Weights of a small GPT-style language model, trained from scratch on English Wikipedia: vocabulary 8192, biases.
Each number is 128 + 32 x the weight over its row's rms, rounded and kept within 0 to 255. Layers, rows and columns count from 0. Numbers have three digits each. The size before them is the row's rms in percent of the matrix's.

# layer 10 MLP up, 1024x256, rms 0.108, rows 0-213, columns 192-255
107:126162081135120101139149137116178054126123168050130125149166177148157150083158126117086108150125158113135126056132074150125100141099138187070096121188169127124119097106143108116092134091110098
095:174131145149130104104143144161125153048119115102087131142090120129083106148153080119109172155131094111109112089105175104058121188139122104154117116131063161125130126105139121213126114136147130
098:089056097096094152104140083139132119164108143154096111109172104090149159138157158085118152122125165171141125093161136097124094118189106139142183111096060124135174108080130130148128183101154107
102:095137153096095157139134100113155122141143149104176154114205165100117117129113180092114148119177148131122121167114201145079118079144179117101120086090140130146097086121135206149136100131158124
093:100149126109164113170183163183181074103159177119142107107146141166109163168152112121093137083110122096133082110166068142120182090146122124135124103113195112182098109162096135174152143102167163
104:086108199135085132098180082126123148111101167122168135154128128084171120149087165094181192115125157208114098145110127088054125183118127126139138144162123137172121123035128166097117151115177132
097:128141122192139161098139120102090127161115106117128102124095112157177124110103099170140116109175164129139106134161123147102171119145084120164111098139118122207077173098170130156148141161150097
099:121145153092106126168147090147148136107089171108067127141086128119063081205164090138156115176096133147115065120118183151129099160141146108169188132174084137125147117062184102132121157162159123
105:132151162068124161116195087083151131097100115130163171032143099187166091123136081142170175148139126148101092113127176137132109142137135094112134130124081175096138126192159142150107131168109181
098:096083174145086100080157057179149134067143119187149121124149186166182137072108114126129151142122120153188133121098126092129130177141138110162170074149148126128136156173145148127143097116180151
096:086164102179127109132126120207110140150092161114174187085174115129124115114123126143139135085101128107091170104126153069152117232095104106124125129249133168134146121097139119128070117111097130
096:085124184126095158091166162131171102137164140147167107131143158131110148145109144130102109108119145148082119118090094144132169092136131129146075072084147096150089148137147149093088078107127116
096:137161136137179086120104079162170166144125110084092082129146136123156177131103136105142150154149090180047124080062077118174204159154137132122143121135177178158088083113162162127146090104153057
097:127158122118110131132142156147180084133138168174134074129116144178116101143096098115101096126158195179136140135085106096110175123148138107130128131153095136140105137186175188131122108137064147
097:118182117128151102109142169149142112114121179133119070165168130127113121124149154106113112127102142130128171055194056095134175116160115141100123133142115160101153121152151135153123155077104182
097:109074147068161138115170108111122067098092096116087136125128049152172167082146086113163145149134157149174150102159120074098116130165118095134111168129146154151071154083138124128094112134232148
112:135139127084130134141122114095148147135103110154118114091114127174173194124122127158165085115151131126107058139153187149119126124111100146113144151104148139178139128145136121145140136090150144
099:130119145164087133174141128161141055207151151069123107140124088110088158134194133144134224161166123166099102111140157065135083100117151154037124167138123127149101151123166113193111144164139136
096:112174112104120108131142136120128156136160202068210150086095064146093156126157053098151138163086158175165113114164157135142080137229125119133160063107187127137205136125105091140125179133114098
099:105105124150104103136121109187127114180190129156179120122098156063158139087080128082084114114150142181131124158096141131120188162120099164069134105127126192168147091117101166095120187149153114
111:106175178132108140134198064107158165136115158101102132098158104198180139171102106112146168129173110187123078149156158151105124140165073100093098145121117131152126086167138128155100122128199105
103:103133154183206107164124154109126102146170147076088093188135165080160181098108113112094067121079120096081121106167130176145095142191139140079110166148083167183082139074116128112111137092143080
098:087119144123212097143077117148153152160169142161157110152167112120151102144130103109122074118153146130101073118091183146174137107159037055096180142145164076139098142117131065151066118170180120
092:086097140196073108076125154115120122148106175147125104110147108098121124124071122118081167146136156167184152121082158157164147162107089102157154105107141179060151148107134124147108231117144091
090:081232161089096083107056107224104116145148161128130163137149102114115097152099048196183144062122144055090117138050154169114081110124121092123104081136154174159154069145174120106101134107149125
116:116134115126160150159098062162109190100152109093187102152130175097142094103108118160114116113173133105116115158107113112094102151146170176096094107126142141199154128104108170111094111122184128
096:146132095079082133061067126123138142128162146073145107167120117177163114144124068104163133182092145117135134091156174071181147161142085116084137128143111148087139151093164192097156128145131141
096:111113125149121084115128125120119174149168140156146143048132210177180063082189122075121205092151146089110114086101102164112088159173147146115145109107098116126139131080146122131097141126077078
094:159172120167162131156144135141107119108175143075066126115152141163141207117065097191142121125156063136131062157096177128093149155103114162160125123133128124138086158136173143154166154150097133
098:103116150119105138079168086142127105122099178127094156163172188087129069162157045176127145140196092159094128133125152164117149178142144135155188147204124172163086139111118093139099119122097128
105:085129199117172124080073169136167108167128183165132136140171138100132135099106135154081094129180132105119127081150151188202081121165079121080107154118145141134138170186147138100131208105136108
097:139181108143113050125147139043161143124187107093130096132134140125144071121121110121131155142110127101105122035139087186069139112136136097125128185088090143109066148135149104087133120212124116
104:138098141092157102131142155192113117127169133075140175107117133086143126152169087115114135102173183097080094105127126178114059178119142160119136123128149122198159136134140159142109103043178116
103:085189146166137107121144101216139104114140149126144109153214125122124120118062101108138169130132114174112148176062183103118108102147092141143109060167151192160172092112193085107118153122133079
102:116136151179209132113093117142150126181103128094083131135148096139169141151077109123116117171129097150109091073119123135099139142116102052156124128126111153138205165088187162142100170129131132
093:085130104151114177089093175108156116108119177186157167084136133128124065127064102149115123133110194147123097161069089161165142144177143156115174137133100091128182137171138143155099139150088132
111:108141134181119118116106152207185075156163146168135111123125142142108121116121121122091117148126218149070096087092109132169184099136194175122118110094206140100110137141120225149099143115117118
108:135122163114113127140076121103156125143141154127140126083096167113147139063136167109095110038157137134125154073110139143191176084104083120126125189062140133130125124072152112036121190133134109
097:118131138126104086144138074123139144160160161095177182147171182160164168134126090134130131175112150075133139115088158090124133146160136126104129096114162182163187177150112123124070087189116146
095:173128136155088159134098085104173111127130113115105192129118157207078156107115102157073166159112123105130126111123096104102087131074114106156128125149136109166129134191112115141147186165099118
107:134181172147122131096126087147211115153113139170165106146138155133178132179144138132070129146072126124107133152075123126155132080125088155142076075167104177137172095157126149089106124049168090
090:134121161147154113149147124105102107066153102139118135060149147140143099034068106114160081155139118148089135132074141181125093171105131108113159163209120176111168185197156108127139120116157108
096:111125146153121137165140110104129093097147162110114157116193122137134103073096103138182100099135116152180096202129198116106142097160138138098118063160153112168139133104165146082122102130072108
102:099139166178104170102168043128153153076145125146172177153166196115111152104106123130126144154110106125126138189111128122106178162156124126118102133159060208153070154148123149098074178093161118
104:120117120117147121095143125111145148091128123103156149148145117073177098117083139142131077124159184110118109133053159130108086137152116110135127138120085168165180186092199118096122132137079141
097:101116136128135130077109157130141114158133114201121141116175120102146087092128097122174189157120110094102138092150083174111109127138132118049109192106081162133153092209179103171119101141103204
101:104076172100092123157105195089184127098137114069113105121154091098185182117171103073143086123128120099139163135200109075115180179142129177125137131109172187181117103093121141125134139093152101
097:144080128158096147114115154146107080107154160134116116106132052148126100086111113081160164099194153078113115095121157078092183116122105158091119135094150137103146130083132164125125115067108146
103:108112173169082123082085148181203085102171122201124088108163115120215117123140129140133126094131129137085110145116092068110166088114084144173131125092144099133159157119154170111117132153121126
097:097137139168140163125076121109162155202124140170102006110148145174138122096119123143119132134085117119140079144130081097129146089147152166100097160189164163111117147060136167136115214129133113
096:118083200179161139147135086105121137121074115156123110123141124108160115146121131053118150146145125141081104172152193087073198175123116175101139154153115163157110153092120116103146084074175115
110:110125177129095091162143137147159084147102170120087188134070137136202159105119085139133208141193098108135149119158167112086106109111087120124125109119102097154136110135131152181152197119102159
103:111162129106117123144105067152165133084132184131106163108094117148157078176116124122124114160145154189112082104141167113095165120204100100147100129128105108105098114123163058113110131109186178
103:122124183141109018125188139139146111136176139017089092130121121175111104063127134077117100168140082128135139135126165152136136155098143218130117126145169102152145138153103130118151082122156129
097:136210111136118081121112140178114129132110152080149071108099086092062104130074131116092098139114112114041131071122155124152102204173126122133117071139142134178186126085188094159049085147155163
094:141173151145127118175135169195146128104136118101076023175106127122071133133148071117160084156166119110177083135139124140112119137110092166152108155150150110127090167097149110164154145091143122
100:094164119145154079112156064113097130158153104168107159105107107099141162083158151075107100119181100100174108139155172160157134144147099172125141077097141183105171151056096148169102184101167109
099:132058158087158085135109098086143122114128143126120136069165071157137071134098125136135097113159135143094124128059198155097127131114131143153117090156125127139150110145148053090121138142093101
096:085158150126171098084117114074112115149169136088158160131142190100078160125073136093128135123141138147144117088110136148126155156119082127103173152134114162189100143190118101121159178126143127
100:132195163127124146160147152113150055161169149090101129163181151154095098138112100090129183112148141121140104076088167076091126115183203122083179126091171130152145140099152084156160116143113160
098:151106159132142120105074113122179086151130183157140143121182179116159141061079129119120168147154110112090109137149119100168098169133074131155135124225092143188125163112181151122081177117095082
104:078123121135120104096100139108183071134190162182140179112166153133122126102152105027099170157096128087075076140095075090087092125176079125160102057138118128160135132157165150143139135098127183
092:126158124132150087118152116153137112128192120134124148130211126111095111118137084145152106062105135092131115134112117151112115164086062089163203107135165137186097127129132115122140116116143149
110:109097137113129084105121170083155149185136144157090120116114117133074022135139140123130145117183169069057118141161157133084126101132143174087090169099137152098109136115111125124145118159140095
101:123203133167106113177098130090177145118173187153115099077111168166082116101137177106098117156117196117067123151114110167149055133128180139116112142119056172115141120156125096104126130150135161
107:126149136163136154099108147114159148184133139118108099132148171135162127147188130148123080127118188080123128087151107179107138153191114133126098176099120148174149128109097153103152113194119139
112:145098160150149181117151146144136159098132129137132161130138172155115108179152130142091100163143165053071125174164155143102120153108174109147157081149103155155141165144083107102095113082145125
107:124206092136119069134157134117161076112114100129128143139112129137118149070109116133106133150121086098145150109117157162145131129160073085113139141176094135164046144145143110170079160105139117
086:152098137214151097163139107112117161144172136096143105143152162151069138162140133130081163136149147177146146128125111137132173130130191090120100092119162144125108187132154100148097188128120117
097:115136146093087158103175139131117095134180153131179147125154126127126114121129117096079122181117087155182150065129126103128157175108112158122158160079147109115125170137139168208100161117111193
098:092171135139094103165160106103117160137190149125119144107131084107090136184089100066150082080167149119106151149119154155044178206095125132123183116123114180117116116051140084109147119127151144
105:144134134147123099215129180115096104150204138113172070126090104114123134105118087160096168116151124124058089132072135112115096148096114081101119125121078201153146137117080124131098108101135151
100:149152098130076107179133113153131111073119169097114076130131132127106109144084143076096166134162115157109144147119181116119115154143147098110200153147121125100124110100128145079078112080196137
109:083125141126111173152137061074140132143152116113087107119162129178184081110137061112105103151144127153155109154144135073159188127128094102130103163129152108134079133104157113142115148098133108
116:131114137124116111136104075143135197115176141089121110091185146180099083157168090076089112158213155107120127081127094111124160088111072154045098116185141143142121084168134136095109122152085104
098:131075077126086092175170135150165163069121145124065151130118156075170097137115141102126119186137133124145138146069174129059170125107097144116188119135093126106096165085137152117068155127115146
097:133146131139100129123154123179177073063135099113087114119119175160166181071097148085126159090093119142085121053142145120063084132125120116141175175155159094166127175123108148096139135135145156
096:117114168153140149115133154135171120170116125176142106121106163165101126107092070098091172164172125172092076092150130112143128121089166115094143095189114156102117115160086085169118155099099133
090:098135169117066115121101075205134111123135114107161160064181109177194091179133115151095138053174146137132121115097144098108108115130109101107137160145133159211124184158141185123152176097106097
103:120123169159091142149133140158154100194153130158151062107169184133100156078178109141154102113085186082086111131144102154086182119147124174151142146118081160156143127178185106231122179097152128
098:138098104152116151194152101150164147140203154112098096130105120134057102083142141045088128107123174133114165113117080187118164152116110151108169110089115152117095135174125096119087112180158070
099:107118086143166173110118141125104129136136128139090128145101072136082125110124118102112113118145105149143120131142136137123130068184085126129100155150139174142163151114184093169145187143088077
112:125159130158083154109141152096137137129165213142094196119136144143162092133131145088128149127123126166051076093109175144184165117143132114122139124125149132168150094133084104115102089182153108
104:133138108147128111140072134149157114122152135107178115149182141147157031132082119145066105144111164125109067167099184126102133155106164125160183094147172158160170170078157128073079174133110103
102:140092180163122105133071098133137140143123126134175138116119154212135071133122119123112156172175175124103107135137160064130142168125093196101126119156138106138146152140120152097112148142093140
103:141181156085110131137110178121134182128121162135159127105137109138151112145107135109087122156161153136088116114134168118171070127188089117130128147117180118166171119157104109127118153145153149
091:090093112113167110193139130107156114148150167123141160118124097181085168125116109095107116133164124157134145090116128096146130140151130184109169158104145199111137190138113115077144134080141104
104:127157191082142145129140140134180155155115097137139134109137123152075143117141110121120096163113190154126100118104134115169168084201112161109146121135109148133146152129087112109133109112134162
104:100089193118142171096114118100123168158151139176075085147174112154135088092118111091178160089153127060116100163128107147106087107120084157119127133142178128148098138107194129120081162129147122
082:076139147180153092106163089112144172061101190167158108108114119129124148163147108084132099090087205111122191131159133135143137143095084085149149150174147164108105180109160111102098163117171136
110:151128130129125083131111144130164142137138128077121146124099100119185147067132141085155121080162143103163132103149141131118120133250161138114103137077165130163133106115145104157047138142190105
093:119074118088097156127152110126127100058082078100093168089175125171120144149129193148125155160120129130137118073069189088145137196159105046084156110110121144187117081158110112138132126168174128
113:110151150102055141112122143103133108143133139050158179137111115143085134099157063115115134116133102135167105097083116080058120119164171084142090089156118140169164174142158151151111125115190100
099:148176167085181080101142071114159060138122167140117145123216126117173154121099119138158155144126142100143156115136113107116144128169138121120161079131149147119173094177177128068117163108185124
097:091109121157178120123129050138152131130137133133085100128157116161151077173124182103124037106144137098147128119170164126148162126227106094161149110125198164136128205076192083113071175095122120
101:117186193070119139115126085098128135114138154113078132116181093177155126060168171094129089128126167139161137118078143140092173223141142185139082127177119171176103106147152130100101123152109137
103:124148138120132156183141091081128119126088131108144105140111103098149111113175084107159132145099173122110090116147147152101118150128103156082149083115100147146162090163103167151088152106166145
100:077130137117118106072112160139123147135105101091108121096151094160150050155121143113135168106146176096130065147121139131139092145116071165085159056176132102138095116104196119134135173109151083
109:133094145146157132148214157173158137107127125151091152117158144179064092129138074123091095082190163087076104129115120123124075072187095151137183162161105096167126154121150144157113136094154171
096:164143126111136147127131022106115098136125123158177176097121161123095142108126123146110193171148143151097092168147135121120207137148094094130168103159108133185115086170153148121126192124132131
098:087170086174126165149121124129133142092162139147088157095158181173118165067068134110106144130156106190094078170069099146174179168080130136177160059117110140134144101191085141194108149083130091
105:097095154149109153108176099102156100142125117106076108144140199135099173118126142050151092092168112109098132101139109124138161145113089163101128159139122208139150111141126132115154097112092097
093:070112120156135139076145075138126118168133148117147131152146130153129105110136122125134138143162121096116131150158176085157190147128135184148149143130114119149087182124147161126141115097130097
106:121126199126136077118072101096120123137105168122112163141148143144117137128097080091141100181124144161131046144061144142108148145183156127102142058138070187134167136064156136097089128142132113
108:113122118085111124146101197177130154096110165142110103076160071223120121132057128110153120116138157164075139119034146161131135093126113132108157101094190165107145108157152132119159158091164113
094:087103113182153157188120094127184155157150148140116142117150159142103135081108101135108140089186109128185144137125136138157141100130137220139106087129110151138124117111131152102150121163136091
103:115145157110141115076084099149131153162133176158068120129117096151120121115113137115087150116117165141104102130105129074127091178153162114167120131155154111145153109126121119139112144150053130
097:118114099122127110095122122156149116098095148101157114085146130116177089089078118145151155167135177122170097164146169107070131123178095096127119095111177094138167116119126106116109135117152183
104:116065131141159130099104153110185111060155119076114164076105159145121052150097146147189195140139151129118096174102138162114101157102166134078172123143099105170092123152160086095156118097122127
097:109108172225139094145145067093139082149141133122186177092187134122154067086127095122127122151181078120137166141098178167106113096137108152107166104142105197080104090125145147159059078121125164
098:108107239137137138111155173107178098153106186164158145085165089156110071155102112134117113186115123147106074131199149112085141158172131172125086152109143139124165103084107107109119141132131134
106:119147156119109112150087165131217080137150146133152124108138129114163142065157135129115126173135150116127108139119153103183143133128113131072130124142166151115183096137136055122097129153110115
104:098116075097131077126134131101183134121168152118147143129116204128144152097174117135080072133134137108121139106151125109144101104153101151164152097117124178126167114105134090103101135085091152
104:142113136188082115137145081106144073167190146110137143046112155139102086125086102141069114024169097079155138101131129117097158126138114126131120114099165093116152144089185095097157118180128086
104:128139127118142163078145158117131124136131149185116133131086089087146187107200148132144102116123142119115124065138130149110142111139072151053155158179175137131123159140174059159102157096152117
109:135157126137114058153096149099208173128107143135171136174163187134089125153209141112106131137122168100086133144117132140136112098144135059113179104169102163161168116117105133114116149127112150
096:079147114172095164060117156181136152085104111134142091158178141151097155183163147061153159114153105111097127097173168111131146196134140166059145087168135181165113152138126095086133106120181070
097:088117171074119065098119172160121105130108171139124101102080130170144156113115088163116105182116165179049129164116069110188185148142166189146112150141133177145109137151112185068071155147126161
114:071182142138092103120104136205158052095160207134134097126145153123090167118149143118096126119082113185145125126122123129150165157119105090145043142166117192081156139133147123114113117141148108
089:105101119128119111087105110083132043120117149136081170146155127109101135116075143120097098119151079153171123099090169071124165162135118053118136147126097175145172149094163108103155178152096114
105:101134175176066068117084107130138111115162162104131129074137147141104114053120128094138134082084173075102128116114084137161166095140088141100157153170114137098142159107122156090104178152182119
100:119113122136160076087143074146155096125140180132186128120082110096201145137115130168141085109131133093113089114139138115116194165129060136111188160172172150148177117099146152112145174160106146
095:127141124119111088152081128139145127093180122144165097086142144106099131114048137120093151125153116120118141171114129206105103169136137089114106139096083132143117172174191137064136173143162096
101:073155178115168059131143122146147120161156143101128098108131098130198162180090118140103119125138175173132107155126105166157147116131086137109145084127151127135160166104125186139111129091114156
099:132186112115144097122151123145125126093169173053151115100152137136119185174136062168130149159197090151091089172141118188108132112118081131125137127178110136137117066180104121170147192121163101
094:111118120120102114072121121103109158144169177142122138155167159191071158177104069121124197163158196173130131150118139123135137208156166114077179075110200148161118114067118134120127169173094132
103:155115109163105116169137087132106105139135124078127100162183150088193077140170140096131159164183166120137122087139167094119086130182110143140135124097140131152093155176149176105060111153174134
094:121132163098113084107149114106115098093113125102092153090163166161118111158110146123123103147161136149150119152128117121115125178153086169096095122119155121127163117096109163165059170109154169
092:150208114103162143161208198091152117164125188096091089146176095134098136109158105169099166139147099098107177099123152028094203178107113104100089148139097127110155124109113081105170122132119171
088:137176126044080092051111113112145103157145092093155173137094164132197098113125110108128165121164113102126070124106137167040114127149161116105084179086125111118184158130180105117190119180212154
094:127097095092086076163139122174136113103119143095150113120175173169114151087091125146097082150175146120119122119046156114138125125071156138182074087137090139093144152159122093142105187125177037
098:129044165154102115123191121097134074164162112061144200143138148126140044147105098173159138161149123144111084099177149097045121155170161129060117122112131102137155121137159128142195106113223099
085:150116130124126141143168166157120145067109138140070184159160127137077064126098126139153166112225093105124160117132197107096075123151115122124106071096149123159098095133153089107167144110164096
105:148131130118068177096178111114140171100194138063114153140136121115154066152110050157150092142111101093157107156183133131104113093143116081071120118112136137132099192150134168172156189174125160
107:082123132144088117187120182182129164172166187155119132147117091173132089135112129126133163138152167127143092127097179064139152218186148094069097107093172144128117077127094120177069127077123088
096:141069150105135071121138060123124140172144109122119131164122157095140073130115078135083137157129128090147118152172166125107140103162082120049172093160143124150184129098112134112162141108189125
097:064107129080103147122094153141203116066122123165115146152151085156115133151168137112155110152108145074081146146169152123155123129166125115199141152146085120182108107129157084092119201110153100
110:089095145123136165184162176147146154096137120115125133122132131108142077091166151141092107148160182127084097150073094109132126136104126075157190127171123135147111140075098121121122184103081159
103:088108155098071050082107119126112126169127127114136177048092093192180105088148122101158085081137183159110090111127079155152160175151129080080173103086114171165133140132160099094142115159094128
090:103107122182101119126127146150128065134102136113100106102135134188133103089136093132166183160142106187132154140114150118130135162075110105155131106144157132105195177171114140144167079110135122
090:121184156145109091146095098121162117134108164094125132106139130148200165077139120141059113165167150133062148133078126153105101142187113094114109115111097157080166159088203150147095153155164169
103:143138126117108137085096133082118122141146179142072210121164150185142170028168050153123084109132127108144128082113111098151119143171073091145106147132145146102069081114111118159185167161142144
105:114150111086056128145091127156155081067112176122110151074150192156122149097154135164133125119098129121143162090138121123147157113192142102084151190141100138118218071214141078131126197137126113
098:124112108092141088124085048083184140075110173127139169117128149111132157135110137122140142120111144115117124167134138160074133147124107083124146129142158119133151090121138054145129148192118103
103:159113090159123057094101116098116133100145145078181158088091238188085143142090077119099136103116144115128130150072128116169164165196139129130128141129106222140149149108147143089071117149112157
099:097145160169129157188161133130115099120175129136160121101173119115100115112077129126166158160117104145172106130162141139130061168179165164127068179091210134134117155181093130141123127160140093
094:114130151090118136125174116056177088125163115120144082146163125118113131105075105051063131192130134174091113117115113164139104148141114151093102084086151126092196133140154127168132153170133168
097:107138197085143146128108071068148139148182167156186124088154084130101111050133156136122138114195103152117142152092136135093104181108110119169150099155117148161147108128146106146157118121145121
099:069086172101100125083171112111141156112118157130118140075102106107148133114186171123115054146124144180117095112112093139117155118184160153143091157104117183105165160123142140162107134145162160
102:123129164106131065168118103109120162117098172111092241075121122196108098135174111131089165137136128138143139148048182073152093141183151094120130135135140155116167120134081066191116136126161121
099:156128165131114121106170145153130100097113136128155145125120140172078197115147121054111141105133171117096092123089087102039185179159150111119086123129145166140136131153115115142117107134165068
101:122125163101089098068112157134161073067154115091111162100133155143090086102145117067138108117184123157112137141108174077119121168166125122158098103116095144157089138083161149124159154084176097
098:149133134116151147177117104152153173125117111136120107174129151113155108140075128178079165095193168126150091161078172139140136128162107116140188086092179128098150102093106088152116135137230145
100:073109156133150156146130196076147116093109138142125093128127145145125182066097148130109161131170133187125163074088111125142122173098113114105116084140142138103150153179123120137134133129170105
090:076137148167116105090106095175109161133111125112137218088138067119070163171084114116129190115139141211135097179028123124120109139085147168166111066192188203139087165098139133152134120073112169
099:119035144102071126176118060159157098158116115143173195161188131106065129119170110145123140133150158145096096160110158140178175132104077128144097087089143121118110137153109118163113162132134100
096:103128166145123150110165153111132166152162121116085208127133144134160100103145099091170066127135161121105130134226120128182131177124142155096085178150080155140101133148132174157089105113124120
097:099141079118087079105119139132104129147072151155184179083138119164109126138151084103136150068145123143119095056095170087110238113111108139083154072079142143143173168168135113141157115134110095
094:131123083146124093101113084168170092080127129124157174124106165124134132098103180073183211123164126136146143160113179100058158218110080111132176101132112120152046132118153137114145135136124123
103:096171110147072104128087128117121125160130129055129114152168104105112138054164094153159113153133147130116160121101132116075144148121122144083138145138095206129111102227132093124094153101132114
098:157141176222135059125083162142128096150151218106102163139155116174075134100070036116093136139135138160124161146069172145090147148119035130158122160153076126158130136160097114066153137104140128
101:107186143168112173092180091113127102157138162121181099154135192125086099154109115118140099111111150166145096141123154113121228122092085172125130114130131147129164118114120109117156170058112158
097:127134136120124154180085127080105104119153157144138125124130147102079123167089098126146129145158168097108118147092139076099192179173202140055115095098176154116113122127203110126092190096132142
113:111103196178121101144116044079137061138189138177170109117146126094128149164140122104082112139133155167142125141085121138123171140156069169100139129109179132157137082139111159145119103147208162
098:088117145120134151097190123079118203162170133126122137075137177143118126140118105169153083126166186175104106161105098116123113076194114148122150130169113166153093099072152140208114083131147137
098:090095118105144112114129156110110116122136132102175138062124080154109145154125095122115116129145177100121174027135093172151131168159100122080147096141128177164166122124104146105107133150126112
106:120140152151078108065124121084198100047104149174145120154118190114117119120167114058112130145190159125109076150064153118106214112104128113097162116199103112140159108133157126183127185106162108
099:191163152140079102116148072160118039113156145068106145150203143128154197109161097157135159197146115144135131162121142090119112157146151150110160077147170161150107143109146167098164126151122111
104:076161135140085142111091124173136087093140193122188163087173167125137103088097136135164130049091102109142118118123161111147125205131118114119116129150142149120140122104144120081122180163119067
093:101080151137122147107089174098171132099134149120170126151136130108129092074165104147137123123107122116083103102088176147116086090149080072138154125156117107145149140102127089179131192080227133
103:100160151104154165106126148160152110084186148090113111113175118120081153193105141071133156083113078126076135155086122114149171152135134163112104130105100108146128118090120114053134172119104139
101:110124126136070124130133119126172154112152131149150076076111112101124135144203116097053104117187160124097145128119070063151119098192060091123216154096157137166164183093138118150110149120143099
097:117094146161127101144127153063094110123146127151149146171154070151156173085165148113104071127145142127112132043082191159170115167157110089096135109148125181142125144108110110200065155109121049
104:136180177167148103118138134119176067138163096105113167113151129081106137092078142082119131083182112115134108133187132094112090163168113139101174155161116138173136124080128148139178163167164144
111:096122132111093105103144140074131156188177162136169186104138092138119084092185077119138100118135145109142082100107113148084142144144115099106123074125125156099133161117091208170072135130121088
099:122229171160162095146121091082113163133159160090136176105142128168120155137106134141135187108144150104124131111106159059070171127133093091136166170080125205109121110169120175064071105131123147
101:144165119154098089120104168092128034151126135118143167132158100104139116091089130070158153120172138033092154078108180124154062198131072089076145135133145162108153138114126106139114091126175104
096:097146198140132155147145115108143092096128152169162110113096103151107095164129097095119076150116102098113124182096110085122135129149127136142144133157118126133184133095128162146088106126134137
111:108086114150141126145163170206162157154095118099104161109131082113168139159112112105079091154150162133150168161143149067098181153177131106127159091220165106176192170141116181092172146086132133
105:132173111135113103109125113129119098127163168135113137094174098142154112106161138142058097189116130068092149079155189104128095151132143180143142093175131116128191108157181146152136142076117102
098:101101121132153112139161139092134149182104157170062128130103186144166068136124095118118112119111142116081178114144110077146103088159102081083082189076162118176113095121129134140073156084142154
079:084133177194080123138135148136121140141121134103116106072152181166122128131096086136111113171172178130137104163041135097123114137174093094112065053121152156208141102148124093132093167148165075
097:100155149112078130110191047117136146122170120147199106127128129090108117092139120071142112122140080137132118138093180126130165137123119126152125111187130120125132132125098114151164199136115100
102:099195136134159071095113108097160143126138197151148144089097112123166120104089151158104103147129120076111094109113143131153118161133127147132146117132093106127123115120133168142091133110172077
104:086177210134139134167140159168172116137138133160144100078120141142067137140094096117086162173117214179156044116168107155104197185085106132123133070128140102188176146173110142126136128119137151
110:118098167120140121124152116115123112121137158080124124151096144212103152204112109049097158191147078102119078117084113153107155156188146146145168119133141106129163075103191208139134117143086175
097:077140162107069158091188157107156062116129141040135133155113137103182027154128123121148133163090130156142118062145139162101141165108136138090099108131153179127116143166157188049107089154140138
098:115085149133087085098124081098171068125163186138237102120140151103135169047149151141086063177126124138090152126051082057161136132169146125173107143135096127128175138136118057151075131091135161
094:119103130108105094168120100123112144191122181120139184090123170119169143119146107158143101150137139207117063147164137137121135179125085094118063061043153183139165081162142106128080154158166119
108:093135192057138144108179138148143107113122166151159158125125091142121178108156113137122047146150130100103115110161125141097138169189129026152169154110124117152114125101045114150113180084214166
096:147166162128074047123106186140155123119171128122146131097112119189122055148063130129079174074166106167150115124084119146160120158146150127130111163143129147104081203176087098127110099164138164
096:126142165122134152083168154067150093119144194139155134107130137170052181086122138017096073158140120064145113092143131169104122219078123068106139152154196126136150128149112132126117157106148081
102:144122155132125113132071153162168123107147143157104133147110182078087101142167135125109148106146151117073145102100136119113144102112149155137122179124116139103131109139143105169073090117125170
098:139190137128211135089139135102127076174091173100062121166067140162094092123121101079153083090137145124106087108147203177145185089156039167133155143105106116122146127159103085094140161126126120
104:072075147144109157138103121122112112169149143120068106096123096134131146072158088113150133102133145158126165059118127086165149136219167091108094124131130152174082156132161117171091130169146123
098:095129145163090066176137153175132099104112179079139104073069118110127121082138116151106114091155211133119137148121138129044150159121104150126160102150144133101165095109179115149123193157114119
109:155152153101084122168159107131178154156213144100171192134146154145123097117056122104053104135101096131128075128116142151093135144128133118108127176151125128153123147144139131101125117178159155
087:126099107190148101175129108149112159163128133134063127150145152114182097118160112152112116134127130162125176135119126102160163136143110122160111073107083122149102158087108154137080125125170089
100:151113151129132126149150055138128146111108132110205155131118109126157121098076123168144118132132108134035096165125147096149166119119114084145099050135074130178154172089123104100110150062120137
101:120124132121137092102159148193150087086122107140167117153177099126142138119169165085129070106124145148138117096122139160141163103172070074138134125115067089146087135195120227155129146139090183
095:114131074135076053151112104174149168101136094115149169124132130164161136137153093169131170128121125105110099051144189112148120136108074108124209086121122093123118165163185157046132152168127126
107:122099146111103089136055169166159131119114198092151123141172172160089166109184085130102195146089119098128157169074160093092117155185155113098072137108151153142127153146073155139102164198146113
100:129116159115123084130076086115141126174236151133108135129150112130144116111136131164077103110111154175111148154184156142110117172133149089161135161134133125167130156145146126192124178118186136
102:094165162166136140149123138149143149132142108061159101087116130197142098134122105154156183098152145124124109171113184115099144155130098145090166112083147168113099139123074100146124150111219118
108:138129139172123128162111141184162214085154125150135118094118115122179131091143124123098118107206179102187098107155183137062146154136144104118193077139123150145168117131083149152120176108104075
105:107099119152078123118126056123134112162127145164130106108122137110132123134183090143135108140151156110161112069128119056128141148190115158115161108184166161140070124142131113143116156106130082
098:070089130133122080107096104107111120119134104110184167116111100145134112102155082129174137130092183124056129169104155049138136132151120180080091092208111129146162109092136133119106103121121109
097:123158157106166121140125115071172152150115180126158194142076185135170093150135141081150117172131070162107133122141191138095122154124160126156128114110127153118166070183207148074093130138066152
101:111077098125155153114110135168154018114105152065127152124200124125167083122103151080135125099173135118119102121129191068151110142180159143127145138089122116158137177116129084196106143140173124
093:105097110190113097092221109083124152183161163112130137156120157172136165147155143103134109125113102093106090117123159140061163176095083069141133152083094152181100113153196189131117180158154143
104:104164114137095143166158107177163076141130116156220104110187167114154133098133136101110144076124117121129098105093128188119058174149151145115170076098116139115168109076140149148122114115174159
100:080103140153096117123124163173143106132159143151167166097135154129101148167149116142102124117196161186065125100084078161099136119152101133106167127120166184139106119203151111117136089186129111
113:019171176147116129175135132110145139167134182110105146133124141189162161165143121128096104160113192128132129145110101154178125154093103177100139111190103101138200182171099121108085156025140125
106:068079145096095142146124160102126093113125145064138163076174141118145137104090105111141182136171103090122134120122138125124115160110164109094133125153157118119132091109152157115104108153194090